python train.py --hidden_size=384 --positions="learned" --max_seq_len=1024
Each number is 200 + 30 x the weight over the matrix's rms, rounded and kept within 0 to 999. Layers, rows and columns count from 0.

# k: layer 2 attention key, 384x384, rms 0.0326, rows 289-319, columns 0-95
# q: layer 2 attention query, 384x384, rms 0.0334, rows 290-319, columns 0-95
# v: layer 2 attention value, 384x384, rms 0.0247, rows 288-293, columns 0-95
# o: layer 2 attention output (transposed), 384x384, rms 0.0692, rows 288-292, columns 0-95
k289,188,201,162,201,251,205,225,147,225,203,193,218,229,236,188,203,236,172,170,201,266,245,214,206,193,207,220,202,212,249,175,150,176,236,195,251,209,183,268,211,225,137,186,190,171,217,223,196,214,183,255,184,218,225,222,206,160,125,213,165,184,242,244,171,219,211,195,188,190,186,207,251,244,213,169,184,176,173,217,252,181,224,270,178,147,225,196,193,187,139,243,196,129,159,159,199
q290,178,208,206,201,177,141,176,183,253,175,206,167,183,191,171,220,219,209,205,177,272,247,168,233,276,215,217,211,187,229,211,227,207,183,175,174,181,236,201,154,186,229,219,152,307,214,243,147,174,234,157,199,205,207,176,140,213,177,246,226,253,151,218,164,218,284,214,240,276,210,169,209,193,210,158,147,220,199,225,152,173,181,182,282,221,212,252,247,170,234,201,222,155,216,158,169
k290,168,202,223,237,232,190,189,166,209,203,199,174,209,182,145,189,215,188,181,167,247,151,193,238,160,197,197,171,226,203,252,149,236,191,223,171,275,224,156,169,240,209,215,179,201,195,149,203,204,205,141,191,179,200,226,252,180,152,228,204,218,219,192,204,209,197,208,175,210,165,222,168,110,178,167,188,187,219,189,218,163,192,196,224,150,213,193,194,247,217,210,208,184,208,186,211
q291,206,201,183,210,213,214,240,229,189,205,201,146,191,260,157,202,152,150,157,183,208,193,168,183,151,217,214,210,272,110,184,237,223,178,175,215,250,217,253,237,181,226,187,226,205,190,198,258,231,220,193,235,138,88,168,262,205,246,280,159,190,261,163,158,223,187,232,243,176,208,197,264,148,212,176,163,130,284,171,258,231,206,94,224,227,238,250,203,228,201,178,144,276,183,265,203
k291,201,198,218,181,202,220,177,217,186,154,138,183,211,230,183,197,295,182,124,192,163,158,260,194,211,209,183,161,207,231,195,183,201,191,186,145,220,202,165,214,169,250,237,204,195,190,225,197,204,187,216,171,232,174,238,201,197,209,166,233,175,196,251,216,233,235,196,194,167,184,198,181,188,176,191,116,148,202,205,175,242,209,197,227,166,186,243,161,185,200,175,229,210,226,245,210
q292,220,195,253,190,225,146,199,232,202,187,197,183,231,197,252,221,176,235,191,129,193,148,222,181,201,161,207,209,214,209,209,223,202,241,194,116,214,244,193,194,176,289,284,277,200,205,223,143,242,224,162,204,214,217,192,211,215,194,224,184,243,259,180,232,179,221,162,226,168,189,177,154,273,207,230,196,200,166,206,201,255,182,184,224,201,183,161,167,200,134,202,181,122,224,227,291
k292,188,140,197,177,202,187,168,207,197,252,217,234,219,159,174,222,93,241,250,193,201,206,119,149,193,192,275,207,131,121,213,208,194,244,173,281,138,261,139,281,202,189,166,196,243,266,281,198,259,178,198,204,215,196,136,172,193,240,172,249,203,177,265,231,200,196,173,153,174,196,174,151,199,174,224,279,227,234,136,226,194,137,208,188,222,163,213,230,145,225,222,171,196,210,200,257
q293,201,206,208,149,185,238,304,213,172,214,208,190,160,174,209,180,242,196,241,187,177,147,201,177,198,222,178,165,178,265,211,193,214,183,206,120,223,203,183,179,189,232,202,177,247,210,260,235,156,226,184,243,227,113,163,239,209,225,198,202,219,194,146,162,184,293,162,176,186,231,208,222,195,267,201,205,209,191,292,238,231,168,155,214,206,270,233,253,200,226,228,194,194,212,238,172
k293,217,181,214,235,224,175,238,149,157,185,224,149,212,246,158,181,211,241,180,138,208,133,222,135,147,211,186,210,197,219,254,200,213,174,167,137,195,158,117,157,270,150,256,174,251,201,188,199,130,238,154,215,171,224,199,191,225,195,170,212,184,219,204,199,220,241,187,188,240,123,185,201,164,223,160,180,156,161,158,188,156,160,188,198,208,171,215,196,240,149,227,186,213,201,147,170
q294,172,207,228,278,194,158,197,244,191,252,188,152,215,157,158,196,182,108,214,161,203,177,231,185,173,205,153,164,258,229,162,222,203,138,203,190,179,205,241,221,136,200,193,216,249,190,224,185,196,208,181,231,215,214,186,285,113,187,195,203,152,181,252,223,184,170,220,244,178,171,194,244,177,181,228,214,97,258,207,171,211,153,238,185,159,230,201,193,135,177,128,272,261,242,250,215
k294,281,250,189,190,277,198,248,175,167,168,231,168,193,211,234,216,175,171,199,189,211,178,236,214,192,205,201,172,208,163,144,162,214,241,204,233,208,229,136,142,157,238,200,170,175,191,211,192,205,218,190,192,244,178,169,127,177,177,204,221,206,182,204,183,181,159,193,222,215,208,217,198,191,225,230,164,136,190,236,158,186,168,147,216,226,203,194,169,135,186,225,204,172,238,198,212
q295,183,246,127,213,225,179,115,159,181,201,213,203,202,185,257,175,218,291,215,222,213,194,164,242,210,217,156,294,151,227,187,155,247,307,211,191,225,164,154,221,184,174,216,187,165,189,226,190,132,144,222,195,274,246,256,176,264,186,216,201,207,178,164,205,235,185,142,161,165,224,230,194,180,188,208,215,139,168,161,266,206,143,229,226,271,211,202,220,272,157,201,148,247,198,208,207
k295,182,133,212,224,212,217,136,204,231,225,138,190,210,204,243,142,252,223,207,212,189,174,190,197,201,225,187,198,176,217,165,185,192,159,232,165,195,194,204,285,272,214,189,197,204,177,185,226,193,193,206,199,243,202,231,187,196,246,197,205,198,211,125,220,179,186,152,213,193,253,163,195,179,180,174,191,203,166,161,161,223,206,213,267,192,219,212,287,170,211,195,165,188,207,225,223
q296,164,210,195,136,226,162,134,158,172,175,129,241,224,183,208,294,236,250,162,163,244,185,209,219,288,180,212,239,191,245,205,199,205,260,177,198,241,185,196,255,174,110,169,174,185,195,198,277,188,129,182,222,266,206,184,185,184,184,212,176,161,105,219,165,234,83,243,248,230,173,210,171,180,285,217,194,156,174,212,262,192,229,240,167,190,203,209,156,257,239,245,288,243,178,195,186
k296,206,190,178,176,173,204,212,156,177,211,224,212,203,186,224,166,209,201,233,203,220,198,195,214,184,188,214,204,182,202,161,234,175,205,190,242,209,239,249,172,186,248,179,219,239,175,213,180,191,205,191,179,205,162,216,207,174,160,237,161,199,172,195,194,213,215,212,246,277,183,214,198,140,171,205,213,248,195,185,212,208,188,194,195,201,188,151,225,188,171,197,181,162,201,195,177
q297,281,230,142,152,203,180,155,228,174,267,195,133,211,117,178,212,220,203,214,206,175,186,177,180,213,211,163,184,253,205,149,201,159,216,172,218,190,248,208,210,181,216,169,173,201,236,231,139,150,205,238,211,204,210,244,192,182,192,245,253,210,216,233,173,217,175,228,218,227,170,176,169,192,233,198,208,196,200,163,254,214,187,211,214,151,185,245,217,160,240,78,224,201,204,159,167
k297,250,182,209,188,251,233,196,172,257,222,181,206,169,215,152,199,236,152,199,223,203,210,229,213,202,228,194,195,234,170,310,155,119,203,196,192,202,136,102,217,241,214,208,197,208,217,270,161,203,261,202,196,193,196,242,147,212,169,218,193,195,222,213,222,190,187,147,188,175,200,207,184,251,158,215,267,190,224,210,219,203,219,187,162,198,203,136,207,251,159,239,203,212,217,225,185
q298,193,195,239,278,166,257,237,118,186,191,264,210,181,202,212,230,143,245,188,212,247,216,225,157,246,276,198,137,175,169,186,229,213,197,151,289,155,209,221,245,249,222,155,227,190,265,192,124,224,152,213,158,243,146,92,180,240,219,212,272,196,210,219,185,207,168,33,118,222,162,216,231,222,194,185,185,176,208,136,202,206,225,213,241,173,189,233,209,225,201,191,183,298,145,203,171
k298,208,213,253,127,201,230,213,254,239,181,203,198,190,169,183,247,187,158,206,185,165,162,195,197,201,259,180,174,236,223,141,187,155,203,170,167,217,170,290,221,224,199,217,181,202,177,163,251,187,226,158,241,166,204,248,217,219,208,178,183,162,215,248,213,208,222,185,172,210,184,236,127,125,204,136,204,201,213,136,165,212,165,186,230,179,184,159,204,270,188,182,254,229,174,170,174
q299,182,226,218,218,178,221,178,177,212,205,193,237,160,158,233,199,225,241,173,187,238,138,176,221,153,228,177,220,209,213,184,161,217,267,216,150,84,247,157,78,242,167,196,225,163,150,221,208,130,159,247,205,178,244,245,169,184,215,192,250,198,157,265,293,225,186,136,143,190,210,199,224,123,189,230,200,247,189,177,218,226,220,165,189,138,241,224,161,245,221,183,241,225,212,227,175
k299,156,199,269,188,221,209,213,198,168,196,236,202,151,243,230,189,190,220,265,248,264,212,241,192,142,215,223,249,177,250,284,198,192,243,170,174,108,236,160,154,237,174,148,227,201,178,149,187,251,133,148,190,240,136,151,178,201,230,192,201,209,265,159,209,266,184,181,201,226,198,209,227,222,184,148,159,258,193,215,156,217,184,190,221,195,231,225,239,239,108,219,231,206,201,256,221
q300,185,275,133,263,238,233,156,106,219,170,203,276,215,160,160,238,219,195,147,250,152,195,217,194,188,195,174,193,282,160,189,149,211,179,154,205,276,178,155,239,244,127,102,180,116,187,176,208,196,206,194,185,162,183,285,261,108,175,198,224,179,146,174,207,193,168,221,277,224,219,104,199,244,192,250,193,147,250,192,224,124,209,236,249,191,229,207,120,195,208,195,208,231,207,153,204
k300,150,221,201,175,200,249,191,251,225,254,251,133,119,228,243,226,251,102,213,249,105,241,180,199,197,177,171,172,183,259,107,159,200,177,169,220,262,181,293,235,188,250,153,117,193,177,215,154,206,221,206,225,324,165,240,198,204,127,264,233,252,204,234,184,221,220,180,189,175,160,204,233,184,226,154,167,160,221,303,224,115,173,189,165,204,209,180,232,174,203,230,221,190,229,199,188
q301,209,158,166,204,204,161,218,191,238,240,155,175,179,192,168,150,216,213,176,215,221,270,191,241,144,216,256,203,113,226,241,223,216,199,191,156,172,244,231,190,210,243,292,130,182,186,208,183,233,193,219,188,246,249,200,214,209,218,209,172,245,181,240,176,181,203,233,343,260,196,264,150,237,198,155,191,210,212,263,177,243,180,304,194,115,236,154,158,247,262,269,220,246,158,145,213
k301,169,204,212,179,234,195,199,220,162,182,218,241,264,210,202,190,127,229,198,151,275,214,174,241,231,189,200,181,203,226,173,188,189,202,272,189,180,268,177,155,223,195,148,194,244,201,169,236,155,159,168,209,208,276,193,211,192,170,146,202,176,187,176,193,202,155,221,201,190,241,217,145,276,187,208,212,261,252,187,245,235,196,258,263,247,226,210,143,186,190,216,222,189,191,90,203
q302,205,179,211,244,167,179,206,160,221,168,228,177,208,143,199,209,203,166,198,285,256,260,160,181,200,182,196,249,246,179,186,218,223,203,218,222,189,136,254,220,162,209,251,226,232,164,156,240,168,168,199,191,254,253,263,210,127,233,191,123,154,128,202,161,205,164,265,153,181,167,218,123,186,187,181,225,188,163,144,192,226,206,269,195,286,172,185,170,202,159,172,160,140,159,228,240
k302,201,195,151,180,185,208,177,191,173,174,205,171,175,176,155,237,194,212,247,178,171,221,214,238,177,171,225,186,191,204,212,245,226,204,247,181,179,217,206,208,188,194,162,184,252,201,198,199,217,186,214,194,175,207,172,222,151,170,193,185,200,179,163,230,144,196,190,211,218,203,190,198,178,223,251,172,243,260,166,194,214,226,197,239,207,159,223,176,154,156,178,206,180,210,175,231
q303,227,254,172,223,158,191,194,195,210,211,176,223,225,192,210,250,239,243,191,219,201,158,174,218,220,173,195,212,168,250,172,204,236,160,241,190,210,198,208,220,199,221,177,222,224,152,238,244,157,210,231,249,231,203,221,153,188,267,191,212,211,189,285,188,291,257,180,199,229,223,164,136,206,204,217,176,214,203,266,228,181,207,165,260,205,263,205,196,233,177,197,204,174,194,154,176
k303,177,202,212,226,211,173,187,252,202,214,164,185,168,181,205,180,237,210,187,235,192,160,204,212,184,228,185,200,224,222,215,211,249,178,208,145,264,184,167,199,180,256,255,194,229,176,217,261,154,193,219,204,206,193,194,158,201,161,245,245,191,202,194,237,194,262,225,163,181,200,194,221,157,239,230,239,185,216,253,167,256,166,151,173,194,172,224,260,237,204,176,227,185,194,197,200
q304,176,151,234,226,187,231,203,196,130,217,207,109,191,143,136,151,178,123,233,135,221,163,215,199,182,173,176,217,198,200,196,223,207,196,184,131,216,182,208,210,208,146,137,214,229,192,176,187,157,207,171,217,163,152,156,258,180,192,241,205,129,192,192,233,231,159,191,161,214,176,230,167,223,164,161,179,171,217,205,174,217,220,180,221,188,237,256,238,197,213,223,223,133,211,201,246
k304,205,235,192,182,182,208,215,244,203,158,183,230,213,234,168,194,156,189,167,171,219,171,186,154,221,195,190,188,119,207,275,202,201,234,242,174,191,191,299,184,217,161,275,220,142,192,205,190,189,219,216,215,202,182,170,212,200,189,211,247,249,197,172,151,203,252,251,184,219,172,176,223,172,169,194,200,94,245,170,157,195,202,154,192,203,186,133,181,173,251,221,167,190,211,225,168
q305,290,151,223,164,193,183,154,211,211,218,164,172,176,198,156,170,187,298,219,174,208,238,163,235,235,153,251,203,120,270,188,195,185,239,222,216,164,214,238,183,201,240,219,98,227,178,200,139,203,261,193,198,251,176,235,188,204,227,170,189,192,235,245,263,160,219,217,173,213,215,205,204,298,287,184,196,222,183,194,192,155,218,148,117,244,225,206,161,199,204,208,201,154,222,196,276
k305,158,183,228,225,236,175,122,184,142,283,174,270,214,187,235,220,165,246,213,214,219,160,233,284,254,171,280,235,160,125,166,232,224,183,157,237,255,189,207,177,185,269,158,269,250,247,190,116,176,200,195,187,238,179,105,208,246,98,218,149,197,147,211,204,237,147,186,200,183,132,193,208,168,268,201,244,239,216,235,177,171,208,193,134,202,181,192,223,250,195,142,192,278,224,249,169
q306,216,192,263,257,287,219,242,163,158,109,141,195,133,128,149,211,240,226,211,195,191,150,232,196,199,200,219,107,180,225,176,229,230,198,168,197,194,197,178,174,248,86,160,215,149,235,181,174,221,174,168,226,238,227,218,252,192,230,145,207,198,242,191,221,162,208,125,170,215,172,214,184,227,185,226,204,139,233,111,177,109,262,262,203,218,249,200,97,193,224,177,184,204,242,171,196
k306,198,170,214,183,189,188,192,212,181,178,237,169,180,184,243,260,203,167,185,204,230,230,171,190,216,223,167,218,229,232,200,179,173,167,198,184,151,162,177,215,161,194,204,198,219,191,151,246,181,178,196,210,176,224,175,187,225,207,198,266,229,202,191,164,229,184,191,169,161,222,215,139,137,222,194,221,175,178,192,181,225,223,197,209,177,228,196,187,200,183,185,177,217,212,193,245
q307,203,201,140,180,177,195,300,173,200,229,243,166,147,211,154,164,220,139,133,168,210,150,140,244,201,212,228,218,202,245,249,248,267,147,195,210,137,284,267,211,202,224,263,150,227,206,188,188,251,226,220,222,99,157,210,179,167,220,157,169,186,172,199,243,161,308,203,212,211,254,185,236,198,179,221,207,198,189,205,121,217,161,238,216,107,255,226,234,189,300,195,203,184,200,190,180
k307,187,153,198,246,185,221,216,202,146,193,221,200,218,208,203,169,156,202,235,197,187,182,205,223,198,209,271,199,236,204,345,198,194,176,167,193,201,187,152,149,238,224,220,192,204,223,184,224,185,228,198,184,227,192,203,221,248,230,175,240,199,204,179,191,188,264,172,204,244,161,160,178,214,234,188,193,180,203,190,179,231,139,171,219,208,246,175,143,157,255,170,208,211,204,216,220
q308,277,255,182,160,246,134,179,247,162,153,206,171,278,243,231,165,216,147,186,100,215,186,126,227,173,198,261,225,195,234,163,163,225,222,237,199,203,224,168,197,235,194,220,234,225,261,205,154,250,186,242,183,211,181,213,187,194,195,184,230,250,247,228,187,227,126,166,240,197,219,207,202,174,239,232,254,189,232,210,264,232,181,202,172,216,175,160,197,184,173,239,215,225,220,154,233
k308,211,141,229,210,203,207,195,199,194,208,163,185,229,183,246,201,262,217,192,183,220,239,176,189,199,213,247,219,192,153,189,177,171,229,156,250,197,217,226,250,240,236,153,232,121,190,168,254,179,210,191,165,249,204,171,134,174,213,193,167,232,184,117,211,198,202,187,173,180,201,148,239,246,259,152,237,289,208,164,175,253,140,189,207,211,190,263,220,267,161,215,236,184,184,244,190
q309,117,166,189,237,234,186,121,197,176,195,185,220,225,188,217,249,139,139,236,218,232,253,156,148,191,246,167,226,253,187,219,243,218,213,235,291,271,154,218,195,188,108,214,213,162,170,180,228,183,140,195,224,253,213,208,164,241,228,230,179,155,199,139,148,240,194,199,147,156,153,181,154,186,200,210,227,184,188,150,227,212,216,135,199,234,167,178,212,198,105,279,161,230,158,281,206
k309,241,212,145,207,221,233,237,219,222,216,190,184,211,208,188,247,223,177,183,194,274,222,200,233,231,179,262,153,211,221,197,206,162,256,217,234,162,244,346,214,185,222,128,207,201,161,220,161,169,225,153,193,290,236,197,154,192,210,206,134,230,208,241,214,157,181,196,192,250,200,243,200,182,216,216,150,262,145,229,169,203,192,241,180,185,187,205,186,184,154,216,177,170,232,233,202
q310,247,220,154,169,175,143,191,223,207,227,207,223,182,152,168,165,245,206,185,204,210,174,205,226,149,206,195,244,194,244,216,188,229,225,247,193,236,253,202,148,270,196,219,222,192,186,221,239,180,230,168,222,213,212,229,193,157,117,194,204,167,182,221,212,270,222,225,195,185,149,118,127,198,195,201,159,163,202,178,255,113,179,178,268,149,221,276,311,201,200,176,260,160,160,166,168
k310,239,213,227,193,208,244,167,137,203,270,224,182,212,192,227,250,191,235,193,268,132,217,265,212,197,199,202,208,161,116,238,193,211,125,178,177,223,154,229,188,149,320,239,193,174,203,158,238,268,249,220,197,184,172,214,151,209,158,236,200,182,269,201,239,217,246,125,200,170,224,268,163,250,253,223,226,193,191,179,198,215,176,173,207,192,204,226,221,196,198,203,165,235,204,144,230
q311,233,210,196,192,189,188,202,210,194,212,255,176,175,193,129,241,117,269,256,177,176,280,183,250,109,198,163,238,217,246,212,205,216,149,195,125,234,247,228,190,252,258,123,178,217,240,193,175,210,281,269,204,154,224,150,238,205,161,275,218,213,176,291,234,238,210,195,261,191,213,184,259,233,164,131,180,242,177,236,193,236,153,293,240,164,291,219,156,218,179,196,179,157,210,199,212
k311,167,187,200,167,197,199,164,250,198,212,214,188,202,185,239,265,201,272,201,184,215,179,162,207,221,187,190,152,216,235,246,183,257,198,183,146,237,229,141,205,148,179,200,202,165,248,225,172,189,194,161,179,154,200,193,209,179,190,216,221,153,220,229,191,229,194,237,154,196,204,174,209,177,207,172,191,220,237,187,139,205,190,213,204,175,175,205,204,221,260,160,214,277,185,185,267
q312,179,235,179,219,222,220,201,215,220,161,202,185,169,149,199,235,152,215,205,224,200,189,232,207,234,162,202,193,190,230,205,192,198,211,181,155,185,244,186,257,225,235,181,160,179,197,205,229,151,199,214,157,212,159,189,215,159,251,170,255,175,165,175,282,179,233,246,130,212,207,158,190,156,209,176,179,205,241,185,296,204,204,197,237,256,187,255,212,182,217,160,160,162,261,231,196
k312,158,195,185,209,191,223,158,226,161,207,129,216,168,185,172,213,150,219,154,212,182,101,208,136,166,188,211,194,199,230,269,161,216,174,172,177,187,180,143,157,185,217,246,187,185,195,198,174,210,177,215,228,298,212,280,271,206,208,208,199,227,224,238,197,171,180,208,151,199,176,215,182,148,200,196,162,181,233,223,198,238,195,94,178,212,184,233,200,181,254,161,156,227,211,198,143
q313,221,222,186,141,231,220,161,165,228,251,246,155,194,144,246,166,177,282,262,206,170,188,254,71,233,222,169,208,222,235,188,167,280,254,216,228,214,183,217,139,176,162,173,163,143,175,293,180,213,219,241,228,98,181,223,168,261,132,168,206,170,179,201,228,145,191,225,246,143,192,180,212,310,177,206,157,248,143,228,222,154,190,114,259,236,204,202,187,230,179,223,249,232,245,232,216
k313,247,192,202,212,224,235,199,183,260,253,199,234,213,263,168,217,303,162,249,218,107,203,227,162,266,200,155,220,233,196,260,268,167,214,206,154,194,271,208,228,228,185,199,230,214,46,179,192,182,177,225,193,235,148,276,241,203,207,220,226,217,248,282,279,237,156,233,180,200,253,159,146,203,147,199,252,214,214,297,185,253,179,301,218,147,180,98,210,190,212,258,176,219,218,213,171
q314,269,200,267,231,137,218,155,215,219,173,174,230,157,176,186,177,112,233,257,234,124,235,214,187,157,214,146,227,188,186,244,231,178,233,199,169,176,216,269,182,146,176,231,230,223,219,171,173,183,174,162,174,256,243,173,237,248,195,210,200,201,215,191,290,217,254,246,219,145,206,216,263,211,191,178,268,154,184,200,139,241,207,177,140,304,195,159,233,253,183,202,139,125,206,189,215
k314,145,212,179,197,211,232,132,233,145,177,181,208,212,222,220,196,185,242,210,225,216,195,166,240,201,173,233,243,160,147,215,188,221,180,200,209,202,261,182,143,167,189,190,198,201,226,197,173,183,189,254,219,188,246,188,217,192,140,197,186,186,196,193,229,194,139,207,227,192,214,234,245,219,236,151,222,169,206,146,205,204,224,200,200,164,185,184,172,174,232,163,158,203,184,192,208
q315,173,187,205,248,209,198,171,198,209,135,134,281,213,231,199,206,211,250,153,238,232,226,186,232,199,263,142,192,215,102,229,259,163,241,205,225,238,150,219,181,230,246,201,161,186,234,221,181,211,179,125,168,193,277,234,239,204,210,160,125,135,179,103,140,118,138,175,157,196,205,224,195,171,262,175,189,207,238,115,143,204,158,225,142,246,150,215,214,216,193,203,209,190,176,228,159
k315,274,240,174,180,215,244,223,183,253,219,227,194,173,167,154,247,222,116,164,188,198,237,213,204,159,167,155,197,225,208,128,215,202,164,235,324,148,192,233,204,207,171,114,217,172,209,244,187,238,212,181,218,235,201,217,206,200,158,196,172,174,255,243,201,222,168,181,219,208,266,153,155,206,222,203,218,215,249,201,220,186,209,189,272,189,211,235,187,188,202,242,229,153,192,207,208
q316,232,211,209,232,213,156,227,200,233,227,230,109,201,236,188,227,137,207,224,183,193,168,166,217,201,173,155,214,273,207,180,172,221,152,165,134,135,247,159,121,163,262,222,108,182,177,269,177,193,213,186,237,202,166,122,216,249,231,211,202,193,201,165,228,185,255,208,291,163,233,249,199,224,187,169,197,166,213,181,280,281,189,126,231,124,260,211,208,211,205,146,214,161,217,232,204
k316,243,166,217,180,232,254,190,187,200,200,210,209,272,215,190,215,212,194,221,207,200,188,199,190,192,235,191,185,204,126,264,229,199,158,197,154,206,215,167,160,223,209,211,182,152,239,190,199,227,203,200,197,239,185,207,150,191,159,167,207,224,226,207,185,238,164,200,177,188,141,204,195,215,187,168,227,176,192,226,199,199,170,188,248,169,208,221,202,219,173,217,216,261,193,223,220
q317,197,192,139,222,154,202,224,225,185,201,222,224,261,102,127,183,221,189,202,206,121,151,118,175,202,188,153,218,180,179,243,176,227,195,226,204,265,261,124,237,194,230,179,199,254,214,209,134,206,257,198,149,137,173,241,163,179,210,206,177,135,203,198,181,174,251,163,177,170,176,211,247,222,153,232,199,180,288,127,183,257,173,290,214,194,186,255,302,220,207,135,228,246,161,223,184
k317,182,185,149,230,232,237,275,183,229,190,194,207,161,246,188,215,261,186,183,248,177,231,165,159,232,211,156,213,202,226,108,205,199,180,159,176,247,206,206,270,259,202,184,183,209,223,225,197,207,247,230,210,226,148,230,200,200,215,213,228,166,209,212,240,178,197,145,198,176,172,203,163,264,189,224,174,176,176,241,181,234,189,215,155,191,167,198,186,190,242,192,245,183,234,205,186
q318,206,195,207,251,228,196,144,143,179,145,190,208,232,240,212,171,80,190,165,203,159,289,223,148,217,235,217,191,159,262,159,199,219,241,159,174,166,134,204,218,166,171,196,195,202,215,187,144,285,185,215,181,228,211,287,175,153,221,103,164,196,288,204,239,205,147,191,192,143,224,263,202,244,184,162,222,226,103,225,200,245,157,151,150,184,157,156,162,254,208,191,234,108,168,252,281
k318,167,191,215,221,194,171,152,206,184,236,192,170,147,145,231,165,194,144,217,199,231,177,227,159,177,168,203,189,194,220,206,224,224,311,172,203,126,225,185,220,185,189,127,232,191,197,173,166,166,179,210,198,248,241,209,231,150,290,232,220,188,166,209,200,196,197,194,181,179,227,211,156,259,212,200,247,183,242,204,194,171,210,176,167,256,218,244,130,204,113,221,269,213,179,233,204
q319,196,179,183,220,146,195,134,165,238,223,212,204,199,205,207,229,153,199,238,211,199,169,155,171,281,244,157,138,205,143,184,211,190,216,145,172,258,158,203,256,239,166,196,213,248,212,168,199,138,225,186,226,176,177,232,186,151,210,183,145,202,165,192,244,192,256,188,261,134,187,243,215,220,210,154,135,251,172,248,203,239,180,127,231,208,241,212,233,245,279,142,208,255,175,281,240
k319,237,176,178,191,227,173,151,188,228,217,232,163,205,187,167,243,171,236,142,178,234,160,127,157,189,165,164,195,240,265,193,181,214,230,242,199,131,141,207,269,223,182,235,212,203,238,204,182,191,203,206,217,167,199,259,215,189,207,207,255,165,228,240,202,260,228,269,140,176,236,168,155,176,153,165,161,186,206,260,189,203,211,144,214,185,175,206,137,150,212,281,236,200,220,248,192
v288,257,189,192,193,210,154,227,242,221,178,204,182,168,246,200,214,152,212,176,211,215,264,194,200,236,283,163,282,205,185,202,211,204,225,230,227,235,206,192,226,210,176,187,187,213,207,178,185,200,171,161,264,150,275,201,180,134,181,168,190,176,197,237,220,177,222,171,211,201,262,192,178,217,203,189,167,201,200,215,275,148,284,191,237,183,205,166,181,146,165,195,171,228,213,196,218
o288,179,241,148,163,254,200,165,238,197,219,279,166,204,190,189,189,245,149,206,224,191,186,212,274,242,172,225,186,274,216,237,200,232,245,282,191,167,192,211,219,168,219,235,182,182,224,216,181,187,196,225,270,209,156,168,273,277,136,210,220,238,189,142,188,168,195,157,248,159,194,128,240,166,217,235,262,186,179,154,174,242,221,240,140,250,163,248,308,270,232,189,186,166,197,143,209
v289,153,157,179,138,153,185,214,247,205,210,211,216,207,241,233,207,212,183,183,207,187,209,185,260,231,167,149,151,185,206,216,211,183,187,214,178,183,238,185,213,202,224,181,212,232,241,130,230,159,198,179,197,221,212,163,178,160,249,174,237,180,211,207,172,196,245,240,173,179,196,176,237,205,193,262,206,247,236,233,194,158,194,217,257,167,204,239,231,192,193,246,198,243,264,221,166
o289,260,297,181,204,204,199,245,168,169,192,183,154,252,227,164,135,166,162,182,215,125,217,189,154,168,250,170,204,263,179,178,152,234,214,178,191,187,231,163,234,170,224,214,185,226,170,247,217,210,170,251,162,170,196,271,151,233,224,204,163,196,243,140,206,208,232,215,209,191,156,174,201,153,176,128,159,160,136,240,224,265,192,197,231,218,218,190,185,172,204,173,216,165,221,216,204
v290,150,171,206,153,183,168,185,200,228,228,182,219,262,249,191,233,196,242,186,176,199,186,212,151,206,149,232,212,270,134,191,186,220,200,105,213,195,179,228,188,204,202,178,199,151,219,173,195,254,226,186,147,230,208,214,224,187,213,218,178,205,160,214,200,209,259,207,206,173,199,221,179,166,202,212,233,222,227,188,186,253,200,201,201,165,152,185,193,177,157,177,193,203,198,206,178
o290,217,206,235,268,161,185,176,192,151,247,276,147,146,209,147,101,246,115,202,197,171,181,240,205,214,213,191,245,226,205,267,191,188,213,218,197,170,202,201,151,204,221,183,181,173,211,162,232,160,185,270,249,211,212,197,180,273,162,250,261,230,209,216,120,122,248,195,263,185,233,182,208,179,135,168,250,187,281,211,203,138,182,155,187,219,212,163,201,159,227,216,198,208,177,208,221
v291,201,192,168,184,201,236,140,229,144,188,198,195,220,179,185,216,196,187,163,208,208,231,217,214,169,258,165,122,185,177,236,170,249,212,161,160,212,198,188,243,200,249,191,172,207,198,299,183,188,232,159,179,165,209,186,179,206,213,123,233,238,148,191,201,189,222,207,183,201,180,281,216,201,218,187,129,197,194,202,213,212,220,188,190,165,140,211,180,192,195,261,228,200,201,216,215
o291,224,220,244,183,209,228,217,161,261,166,168,216,194,239,185,170,213,190,222,229,223,164,192,235,166,158,253,243,164,185,201,201,195,195,235,209,186,214,158,241,185,131,198,193,179,196,201,275,189,230,135,232,212,226,190,186,125,280,165,209,166,214,245,181,141,169,172,148,223,218,132,187,151,184,163,230,193,221,192,251,223,165,175,264,202,270,160,214,212,288,226,225,211,187,254,169
v292,190,246,156,162,194,262,130,185,151,206,174,205,178,217,201,200,207,213,185,203,214,166,226,237,195,121,273,166,203,217,171,165,199,167,269,236,208,209,229,183,216,180,265,217,200,229,231,278,167,183,197,237,234,185,171,185,182,206,152,270,209,221,229,206,140,199,188,248,250,232,225,174,202,221,208,244,232,208,240,228,173,209,239,229,152,232,232,188,249,202,207,230,204,144,187,215
o292,210,232,229,216,212,102,236,164,237,257,131,125,204,182,230,201,180,229,180,164,262,236,174,168,207,255,170,143,205,194,253,199,260,185,220,156,204,171,231,225,203,176,153,222,210,161,190,218,232,201,214,217,199,194,163,237,170,169,162,231,197,250,127,206,257,188,166,229,177,205,214,221,226,210,207,239,156,137,131,168,195,263,158,206,224,150,214,202,204,150,199,201,206,185,201,203
v293,136,215,216,228,141,228,145,133,245,172,191,218,161,225,191,177,212,240,194,192,219,258,214,252,193,282,220,303,234,176,192,207,152,219,177,233,190,227,226,204,197,187,178,211,219,176,147,228,237,174,270,157,235,204,215,155,156,214,236,184,148,158,191,140,166,148,217,211,238,249,189,245,167,204,211,190,165,170,179,206,187,215,102,259,169,193,199,204,246,191,151,180,188,198,221,201